python train.py --num_hidden_layers=10 --hidden_size=192 --num_attention_heads=6 --num_key_value_heads=2 --head_dim=32 --intermediate_size=768 --vocab_size=8192 --hidden_act="silu" --norm="rmsnorm" --norm_place="pre" --norm_eps=1e-05 --positions="rope" --rope_theta=360000.0 --rope_fraction=0.25 --qk_norm=false --attn_scale=0.177 --bias="none" --tie_word_embeddings=false --parallel_block=false --extras=["paired heads", "exclusive self-attention", "value residuals", "hashed n-gram embeddings", "an embedding shortcut"] --init="trunc" --init_std_qkv=0.0313 --init_std_o=0.00701 --init_std_up=0.0313 --init_std_down=0.0035 --init_out_by_depth=true --optimizer="adamw" --learning_rate=0.00132 --beta1=0.9 --beta2=0.99 --weight_decay=0.1 --lr_head=0.00409 --max_grad_norm=0.5 --warmup_steps=395 --schedule="wsd" --decay_fraction=0.818 --decay_shape="linear" --final_lr_fraction=0.0 --batch_tokens=8192 --max_seq_len=512 --doc_mask=true --z_loss=0.0001 --train_tokens=113000000 --max_steps=13794 --dataset="wikipedia_en"
Each number is 500 + 50 x the weight over its row's rms, rounded and kept within 0 to 999. Layers, rows and columns count from 0. Numbers have three digits each. The size before them is the row's rms in percent of the matrix's.

# layer 5 attention query, 192x192, rms 0.0951, rows 0-191, columns 0-47
159:496504424507491485464494417518518577452465604474423472542586455531463590442445551542429423467597513520501480508539447532519526475595419411510507
068:537497446563470528470535434517526556502510538428488466544539512515481599494355540533421369480612528514523502529487433462554524495590427477524438
047:514409476526504456537567503475521480428578484555550538482461594509577516519517469412519578567488596402396420596487561558418498557497467470599426
171:480491575510569495557473566451519431484560412595550584476426551465553479548519449482532527532431516431467438527528560547466448542428581530500482
046:470452555497578464530390551398545437474527421586562521477449494438544539587556488424561530516442491424538513500554603517448428530436569504441590
315:518520426479432520468504445559456564527441590398443450512583444530440549431501560524447458447568479568542521443487449475530548413572405478475497
072:592470542520513577499450496480501468524575451551472446447523516580534493469536478445605562505475418500429515499458553496435462524422568525519473
066:493445483421528484477523500484525471464612539487465470541460483468480532474608450436439413435583451468490529468496487442410453476541445502382475
071:503527500459459422523443508541541544480474535463490487563531497508380455489536475482572377546568539458422481530449550487488486466478462418476613
074:547503514427486534530485461536496486592512474592494475511489557587576624457576543423567480487474507526521413498570522543460438598553503547517478
071:512475518559495490618450501587456554525501516489572456469492423551599445498483535418434504517462586492546486373553477526530530489548511588500525
069:567407468516482566545473435538475473429598492485415458497529473452599502502495588439469402414425487476515467517537633588468489478476541410478459
075:466540547503513432517481518535486454503514499467462483539485458448482497494497631519511369537552578434554508415471526488411472452504412556527518
070:587481561500430478508465518544521538413531510543491458506528507529491539483505474509535421473508546476513578495545607451547448467485537555484453
067:515499522441489491560419486416451457610429530521526561478516582453557481523492538491586545558524498469558483531439479465515497510437489434496501
062:503431518504443465439416448479445449515506528504471567434411587441499503544490494573324566550543534502441464601400539526458556438511476568442477
073:562437551401502569540574530549516482540523499624506517576482565593592613443639504497497556515469479528565493544560575423507504522491512561459481
071:418536492518534548610588503441456411545463477493607526488483481400523415459530543417455550524590450543467487500510466465486503568437517550462368
073:510425416553521466536429517500426526403516472503500467539562550535520396490459542489500455406485551461503543559500452470446471550542480448597583
065:495496556479579447551440492505506455450523465538543414502540556440516447519504522518508553544505522457500514479449524536468587476414466481489528
061:397535523588534507454520548506519517477489570524446530507439511463497539470512416511571475534471533461482501412525493405577581449476452492610548
070:495543474451516521410584587513520506525472506484436547442551527476533444479590579485479475485480551510636451471567507519594457520500553596510559
072:460527553522439558587560574513484489570499500553519526476570532485616471510532518474509618477420455527514490447456417518509477461428558512405449
068:509500465495548393426631520486505436535454462486483460406474455529417463488490594487352534440436482590512490427523506542513516543526468458571512
067:536608463560564585513462510440561440553533452554496577488508487588497610487529505503544484548522610510478593395438503500492498540436500484556538
081:505559500490517441477549503489538442472469499489521447525562467518542570521533526419567443545478509519493506386544487487489477539526496403452477
068:492578472550464505463529441589545573477588536538480515398554578550485535516463527467517525418466605536463463435466559502535494493415514384590543
070:577513400543500580531455541508496604476522462497418531495488448659495522483506468527559497404481481556504515547546488544441417520493522515485505
069:449400470509423492451391521545528458411556544480497474543469393481513474539572430383459443462640465525434479502505461554418517489422477489396441
074:593526554495498548433447498520446543626612428520506545582510439485471469499517496525453479544544508512505513516481595457518529481435509514333466
065:450545476384436457430472426519577528499559490529554482452521550592478461520549505426569544464488428540458498500453457399636567526478565468523492
066:488459552516505591526471472515493412511513452502430399440440395481552478548538517550501573456516489556573553503482491515560452516443500487554520
048:450515479543593560501552479462541537438473511509533460511474505591455507461446435474511471468551532427550449551468500557511509483569518398525545
040:470529447594509478472506577431523488480499505538431470465587558496518542551428491493513389458550525504534441532517496524541471541611495478553533
076:559433478487616507507506466471551449445608519554488542551458546485500465478496421529535452480480588354416429466475480624560385557537508541543532
191:472543608474533494584511578490506439477500476507546547477445570414542447551477484518545466509466554484407450500569573537495399521461500475501468
050:408503421504458434494620568570489502577458429471550515523555456523525592525571570483470506456471471562551505507577514464538479497474446475466523
292:543524419539435487440501457551471555550459560430476444500566417555445528429513545461463515479516453575572525457453466478540577422556462468493489
102:588506531516544618486588445479457443398526444538530454485498561522466543502494444620558549528554551454408494482494434530391514484458551497504519
093:416451552483533496523551443503534502422571537470438552495506553414583446487474514428382454481521579490421457473560494450514521506503470528455470
097:467484487533522514459642516548509509507515460421458579529558511478535390486462453458392450491467479503491491534455491490581540548431482531507518
095:438545559501418491484607545510498440524540457630528543439459583506590508474550440561576532464531387496588431557563529478454521470479430451510483
093:491656513588443454502510505501486445544497541568502511449461423513532562554596591637563471550559547503569539449519459514476543393548478424618550
101:467435548635467517456475563477445555480569489482431487500491564526506458507474595500467519526493505476498509490524485494406518559475457543396585
093:462570512500538417519499534552431427564481552456442517451455492508464438475543565428510405483491539497485495462496526533530490506477420509525559
097:494436460507515518455460503504461556529533527457512465497540514561468542459502504415402454434497523493459522541437428517539555556526455615438452
097:563444525545586534561543532426500481360642469499474551539489575491496491482530451570539542526488506438482528518467423548424481485418494624470501
098:578483426454512475508514449444481463427440483522538475460456564448494530531398402595507538520525546421444484483456465565536535544591599512563566
101:476375580443427508559563546537493475491591540569524560546506570506605495481531423498572527459469495493508467543535553502434502459463507453407421
092:546527537329559553579471490509571552572420551453543480457491488610456580531561538507535489477498531535497556570512539515525516509497511430465426
093:587517405538516486562450504503421468437490590576512492426507445469484454518537516501492485458493512578476563452513503553507454437611503405535514
084:506502506573556465579503398526523483403529589546532469534437460424479502464565473538492557507551591444400518534452452565457516531517513503530563
094:523498487458465510464568476559580474569529519447423475583539528487519661499515547364472444469517528451546477441492564491574517494471434505451401
096:443534572414456496508587609480551458577450526560469490478535528466612388481547587495501594569485509561604507466553559475505538501493457478539473
093:460479586417483544512407446401504459458490560471467631533468567468558471545493518572472539474539559507473532512496392536561453450489508551543463
104:411564469565487507447469526466571446529422526482495426450505489535503565513550588461493477543465584490559490488520475521507499568510458388608528
106:500526588540507446481516529512573498543579447531499522427584470563400478482535456414568534463443530504493552462482455517417432547430460506479503
081:520586531650465550583567475517563588533547483527499502494504450592481505459553458436559511524494469537585467441535504468521430466443445411512463
097:596573462605563469451501521440503457419531500516471565505494482436499519477519558543504499460496596520524551507464427530569465565506529458602602
086:541509451572483529455477534512494467454469414497503492491481490631470532460493535496509616545505503539427530504494500444436513516442574525518475
093:484455574590451530417549542531507517433544450388483527507558490463522525508537506475420521538399466511471479506503452466548472598418479445533442
104:504445467589556452488452578530456516443610409597486504496523525506483520417506438524545582465536538436507468539469442496394508515487473538489582
089:464469498513476491484427408534514555523542498516447498529505563553588580515486432420501484569555556508607490476440455462628580545505550456515515
097:361524519537446522444504482466540526478518492547510481473489426494491637508558500502531540541583578477501441463556488568479500540479462491492430
067:500519409573519487500549424499574538484475556520479449531534516503436514440453518517465472526592554500521483601483446481483556474592415391505532
067:487468516477546560448528508460643495508485469549533580446489532557541604540465469510550494446494517421527423570530504554497476516518520571580481
054:469430541529550417488521552532525481459570483526494595503404558389598510518552393445500475497537590421445492549513508537473492534539577505549519
151:455465580429526453527483561455546463457518468485512547446454567415578484568463439485560448482479553451418474523515594556491400538465591533540520
050:443482550360511513519486584481517426626481484514508483484458514528562463545576539438480531484435457464460458454505506513545497539486543516446624
252:514527418528435526479488434555457531530443554424483447532554412566435527424522566504449523510532456588552507458481464473499584402522433470453472
078:507466527517561506470597480488486520370549469587465487536486542451509521536490518576507484577546481473453562500527485466505507550528462407493590
082:474485472546555489477468473409536455427579491519451527505476517480506554488449567501469313395619604499425548476519574504506465520516484513447493
072:506498493488536527516538491517579528525525489472458600474487496552477468489445547506391395436550528488480547547428471479560487525524544498486630
079:367506488440469488551503520481535424487541565530460517478476526502642513497494460485493435376515488514523489559473546516511512502569535449511531
068:466580477491503501543392495553463459501465529507526449387481434442617538578584464516394599546494487516584503474479507546469533467487559512624556
086:472389540559556496475552488449522565402577498496473489580553502465470504500434489481415392511552490506481560550488505521492526574543459468388574
079:395515522399435487507495567556391426587495485443434488478472562481546519542453573507490495529460505535441568451472588570520447450448493577418481
086:476526470459554502469508385541551563517448514474501474520535507547435562486473501535390492517564600444450498557445424540546560537532542497575539
065:478417519410586507467556519490554497476441531501590582464480625491503578504430534524492432566439543428530587515484441481596537473487551570473554
076:514452376576501480596486460486441437401504441513478545490481599434599526507490381502429413500529536451490438466439518466488488438629527540605439
077:536437538516449573572563462522517446482556508578462499483534468501606514437567461418558437445460525519567513500575573493546407435488543505358465
072:469472513519580459477477490483506477586466505524524480432521556590515617514542524605450543571545567511448542460525459498513542539512480485538406
078:545390487435476592427495550602503510510506553505503508484558525461622455563561518377482515521459595489474455489470440568487521527563573490551441
078:458525530526541456511541498536463503549395478458529477477430464450407576513492553591489535561603562425515626431420513428450545452517460465476461
081:475516539538413509481520551436522555482558520507510444575480471401467552464541566460485519497492547482567529488535479458544595508495489482449562
066:474500501462520496460438604478584510577489539524480490451527510516590562417465552566533551454541519498509456476502473532501578481539565539607584
067:518508506554451492565420466489430477517493477478465580506494504548460471500593434534595610467529467477569497583534431455469499465474516526485462
074:495564443568551461427514496489471436521396497527537472429494539551477567566486468545473525450489485530473450506428525546497465566487439468652509
075:477498467556550581592480499477554433489453556557534503517501495532549521495500410455605550490430469558522484419502512528484478525479519417428489
076:428570579461482512464537486444569553441502575454557521555496483492471356537527554464470493559517527542454559566507448501501547515447584376535595
074:612546511688428554405525517547543516409506456492537573430502469492499518484566517461534504515501539510506560540500492505410493520502535453441561
079:459501454621544523505466470446510500533512440543515496513441474597521460487500482515590509436512501537465487534535403501496505559476534515464492
074:515406563541493535413481452471458567380583476501462430508469525468476420526525532406493481465541543489450506472531478477512578576434515504412480
067:409468436637559502504520519535524583544482449504509545480499469570488556422434455630475399494519541470464522507469518427564501511574424549428445
085:509557417527544513529535412447531568414499461568386423481553497528489509511457548443421480559543524504458459565534522525563504518542536426637599
082:508456534397478542437467442455441583519476527503543446458532444542523518529498464557510523563576456509480501560508454560555555625510458499459558
067:577478419480490457573426541501563501504543499521456427494489399523570580509450510482463537456452565480520474478594611573541535492496512406425442
104:507460531417525441548501515522524464502505531526503480537459429477615492476549527515553548525478483535435446592618611508475461624454562437464467
084:619463434531492540464445489513534530479466450574446520534549567524520531421497534526479434545496479479585556477456528454532477498541488601464533
084:368493510539520573535610524446550460472569493464482534542468450437525400548489426525541461460488476499519469508528427487536586561516456484483410
077:436499471515485498545452523574593503522478559484473478499504489492495581503473499481480468394501516565509486556516551585538447488547480482509487
175:579521473440423430485419474574430584545423529444450455480530512567451532409500527457525457495510501543561496459469577496523494428547532514480511
097:420537486498527433497569427455432480433505527500474464579495548513448564578427537497501501442525544495437540535506370581541500534550515511524555
096:547487503262505585505509489506481522516436519514552563548508484546469570520481512484506446501486548432484485486483487506685499502523530501403508
099:508556516490429443521474568534470519559541522455473534481494489507544385469556533483520463491447593545501479445523545530487493483535497492407548
087:525567567533448495478532508559546486545458572522488394436617413508538548519583496486495428436501590559554458485604515538551459521560488475535442
083:577566628429533450437486440498511474462459488586537531515569460513469515529584577555511405513505462514412424531508532583520441596440449479532461
109:571495497529484477503450440523489480457449480478511427509530495480459509488517577442497461588525575481512408400487448429483483429510512507552435
087:444547527460500502534482548500485507517478475512502601578405507456505380481548512547652555611476441507432508557428601530496507480457496508486555
106:580523573426490507560424532542390420482566472561520557605506480514462452465547476526566455549481396493585420471477476542462559525481528387453464
103:370499474634507476584521482439559555513409503466507449468428498488487518499410541530499419402557543486528556490488501435590459504520490557518426
088:478489368542436565456488556451490531529543562480448538418499519530448528490396488482624515456495557510488580492522395419510585472533540475449536
091:616564568458497546450532527511548502524490512519548388504621450572534502472571500511521583574550465510522465491569492441429526510460506483546548
108:512504576499504562547504484479556511427447477555557564562493516527504457511607394454518583533490427500531449522535553500504617447457516464553488
094:538451504496502504518515560520556517430584498448477599402526458484602545493550419537444574462447425526566491535580560510430494481496457489584432
100:445535409534492472522457541457542492439571526407446443437458484359526486527416500537537496518469443476519482504500500511507504492585536514499470
113:512521494457565453443559464540520519356445492561458444444522455505563524561492533547399429496506526518449496430524483551471482514521525517501560
090:594604492511520619515481417509571471480461511562504423535561405468551508469535426543455628518497421532557502488534568512427541434496547448539521
103:515496581420486498558518546589450505519492443532479592571572572555560519516553399542529539510367410500563515467490499507487512478516570416490551
100:522518496414466492474492572533480441599603537478482490417521492556587630500552512558507486470480628515524544444521455474434462521545528474480488
093:559520610479466475543530436531470528439538518557470363440621487511563522547581401421546486440502431525466452505537537539448474474497525499520417
105:484501427553522464450512501466563484498542512496522435410500511446490565538368560488469454476486547504451599512476456486465462553522519459466472
102:479468472569559421559507556526459490458494441523422463440444450399480501487451614606446405490458504508589457449620541393530413502513486544430451
101:463587489474474472523550403448579505454497547524564431509477471565529489547497479379547467437526515532538500439532553536499542522486538474589554
096:543516527444486543468441485459481477522463483493548513599524507515435511500538512497525518523525556444490546489422534483460498441507465536467554
097:491490452397488477371504575511545573533435407381507658524473483434477521478473553549463404550489482469457505549494473466569459579526480485415413
096:454461503436424527394525554536538538576547508496477597436505490405583512469590391473594443527453510485510565493505530478496453523523504466416457
097:502482609410561466374453496458495446485500502568587564552576557515517570536569537544469559495488491507468485491434398555576578515445532459582601
081:469493553430517578446561511491518564512497496513468452565541548566462493493407535483386600476461542441484479576381454510651565456519643461552581
101:501476448457539507568487474541611464495489490527467445470489497487517598468528532479506527522555564539461563532617540522492516500485517457487552
132:547351454454468518456511523493448507497485496444477459488470498531522495434489509481419522520506508507564488467427422441440582471512525622539516
112:470562542539540507519484517464574481378535482557555609448522526453517489583559438569589469482525556440487529519567511511459440528493514484516472
075:451540483529483540505486476551537547588444568518503475499519462553477539466523575407467448388500516578488455533488507567638460497562449387448446
250:505453452490413488521483457558448584553450545439449414523539491544474494407503544413426471465532467577545483467461501498561529412530491532505492
088:533636585546477514392417499490491443434511492543503382527469505421456589542459466487543539564518523540598486435437518458467561505588505467542442
088:487445500584553511584424474448501535449456545519538482574476581500425432459487501470573524446578550527490529487480472603542486459552494459372527
084:414523425492449560483528477534640471496491518501555537473525498461563515546534494510533481469516541408455439493524492542603450519518494455544531
089:495473500405371551478507477507467490541491533595528524441530492465645543535576427468537468418510531558574511521471522578536439495557474423476457
088:510529568500580473608520493522489484514478462531471492558543527472525453436581537412528484575589541472522446525440525547598451493547472508588538
092:586519568456490496464479565456469480499527458548466510410487506424576489516491486600565471513463434514506539475478453500479440512519455436466516
087:462577449480535501488549545530521544574511458491497496432508512481470448459553507618536512518525472431478499454509483406537523492429462557468549
076:503506594392532435578423471536556524422514488508518527471503499494488445427520483466552569609464529456447460453513552528534434493476476507553492
089:459513546483478504506457510471466473543420530430501523453442506594552540504444483506462508456500501556550469553452559519520478448534494428469511
100:452471433568426527314486516451490480479508501460471498508428558510455573558459446528556464424475568451430512446496463432455549492554505459437524
085:581444588402527485545602582509448532494585456581495522431495485492526461409599466505519481461619484478561563510468464470496494490540495611507529
084:532499516510483461484506436513468541491479527573510523536523530422472556536582412419516509521483494533505578476463544598515525445531490458446508
089:508490436507467556548474543473598471411482483430477495429572461482517507541469605505416585549446481519498544481584501460436534494444518463621527
083:566560500503487483421463574486564489440587493423525465467533507555484451557518519435514545535435422460505519513452445490411632511536481467504559
083:486491444358477575505492485468530510445503541507514453512446474379551514616501429521445558522507519459503548470451507552521468508532447470489568
081:528534448426408546616511580467454510529481544599505481403478493454592495476479467496550527522462574528526554520597502495479442496475540402392483
083:568421542478473494620489521504532428526424482517566453519498496482511492448493446368514587581477484525568488475530610411490412454490548471478503
092:462532393420441557502533523556620444559473534424550486457433448594484587555446509566438573416521556491515548512499486431446523499477508488526485
085:506485527457531448569551529438483539400526453510483428397531485453598387540518422466455511441473512518452487491501517549448394545478501467560472
088:539501469530468523460507521438500470413531514473518476564478479501476567528401582628410475420436506518481595557514481527420577577519532528524471
092:480533458590563465651529484450544476446414548391469540554509527412485517501433539562477604520466484541465557506518530512507522429552485498545556
095:473549520556501411538483520509482475497501482564418450556483483519518521464524477477593485510537572512502468478532494575591457494535508466480490
089:539570503565557499535485496475560564405485463505540487498475454419468512497486475565547432451563510497559470546499504504482503600581426528494484
077:567443480555546574581416513412494464471497509470524561542510558477495415482462548462482574540525557511473541458527490520438543526444499536463543
078:469465434498434522471555489538485538627494540524521490534580545467478401486442504472454496528398517495472574419547438567545413568556523494423536
082:554512461466575517552407484523542428500414521503521509474449479514527584480545496561449461526602549495466513462401444528572517522565505520668608
077:514632419482497530502572478533477416608524433432546486451467524476469500509430577484498429477513507469520478366497541532526553484439494515399511
087:452461528423565510525403504429518462521446458515529530581497552615429510449495523469561596573505557500489520574475521547517498484543495506476601
125:555391446428461502450473492562535503601483482492533499499490504620472559428585540464495548552488468533569561473401527390467550468509503564472558
136:440528514563556570479517533425480506377552536567474549544529443369594464508493416536508477495497543434509495515595482562534491572525455497512522
063:503508466510525516561558476542491452515442562409577504458480550566420487526359557440434457419506517462535533553507428570505435516536472494422422
241:536481475441417501493481464580460565577416552424486451510510474602431525442512542411480495478504460572539512497434508482562557450536502492450474
086:446484467596483408405565471483468489524503469520442537526527578478508567539580492422580450446570500486558497427532533488543559509563570446487446
101:501521447451562455502539502456449443433476486502447463481451489552460546522453402638468482453533577411350483385525426490468394452523563503518555
107:430551497534463556502565504534554486552411487525581540425478429482496487551511531426479379474436494532544492472572471505508496573473440453410462
113:563507574533421507495445581524398512497428484540555523421518404560514465499568409507517483487443519523565457451447534506468438479533537417374372
097:426527593490498465457598477577537532517537516550461562464535458420523378445641504441550505549536514485477457539519482570548491477484466486501485
091:514524579447416471561434567491482475534512467462468496540457500503545489494479507555559464620543550535600555391466547424472524471513513400591437
095:463518468503454541492500443554580527583435485486479499499500491382470503446529577485573458621466437514566515538451573471566570509531421459509492
099:462499399490567480482504425470594432419461523504447436529499496423473452420466459459567471504461543522474485473477512509521427474506509461527573
097:403563487558536331489446511487464514479446505472546554500497606465440388446481531501521548437534477450483457461487522502476440471499521430461579
097:527472382493490583414492509464479474475424517466550415522502509511459560550428480504528440439532536475500533425555502419469527535499532534531506
098:547413582414445545504610540486542495461615440484456542446542506495655495488579494612493534485516528525629527559457527482527532437564521574555422
114:612488547383474476472410503498476488560491528481552471553472510554429486544607455483544608563549406511490563537457618504441539428481488502474418
105:473492557490484584464459532492552517546553446525505556415499413530471476515503517440494524517441447505545479519515457478507485547409443566442502
092:446534449542538500526440538436638470503464545428521479463478495476428502517406514407513574528489460472536608624375444476483612578568505501467561
098:536466499521510555458475559504513550550424509501518540492509484480519575559581554512473483468536513547514536481495577522545554467555419424500445
117:546593537427429525643429546470604485574486510568594494466497430534523561526586438525563672580478407542575526557497607367437524442510554421454445
090:476432503536587461420589497469588457453492487567488511523548527402572523508557494472515526492500477494424525415491542541606450452502506479422533
102:503526452526442566468546506510579464533389515460543448454479448515554583528460608453430430440473571470553568440570472468523482514451504421518522
111:506388463352535438498539533497444502379470502506452491443482492454560399544466464509464465379485462518448451500538470561558473459520487494534431
107:537512521532529534460482457488465451510536538426597449517521554475434537580479603444356526443568525532452569527555468493564543545493480587584563
115:511529513492551427575464595532550468462510455508484520399519541475520388457507517540482503521496441523494395440540482481521413427512498537606619
101:498549495379422371527601506536551449556485476553450481394472467493521437542508479506524465460539488526472541464608527475463472461455550455585516
094:512507523460478429489498583519489528451581498560499559497443438484570451442494412572473476520440427482494474473591520519447496442516472414502532
113:503434481541561594491403469434561547473488557472530566531512548448458557486514532471517653566499612463511492506509465519580523610496489512457549
107:531516494527479638486440500427468507546442536517518397502470428467469485502481501473497506463481538498511529454480451519504427534496503504382549
116:463511525521569448443477468539446404471474500514467554577533510462546558515553492616441521550527503474448544468496542482522531475528430588609550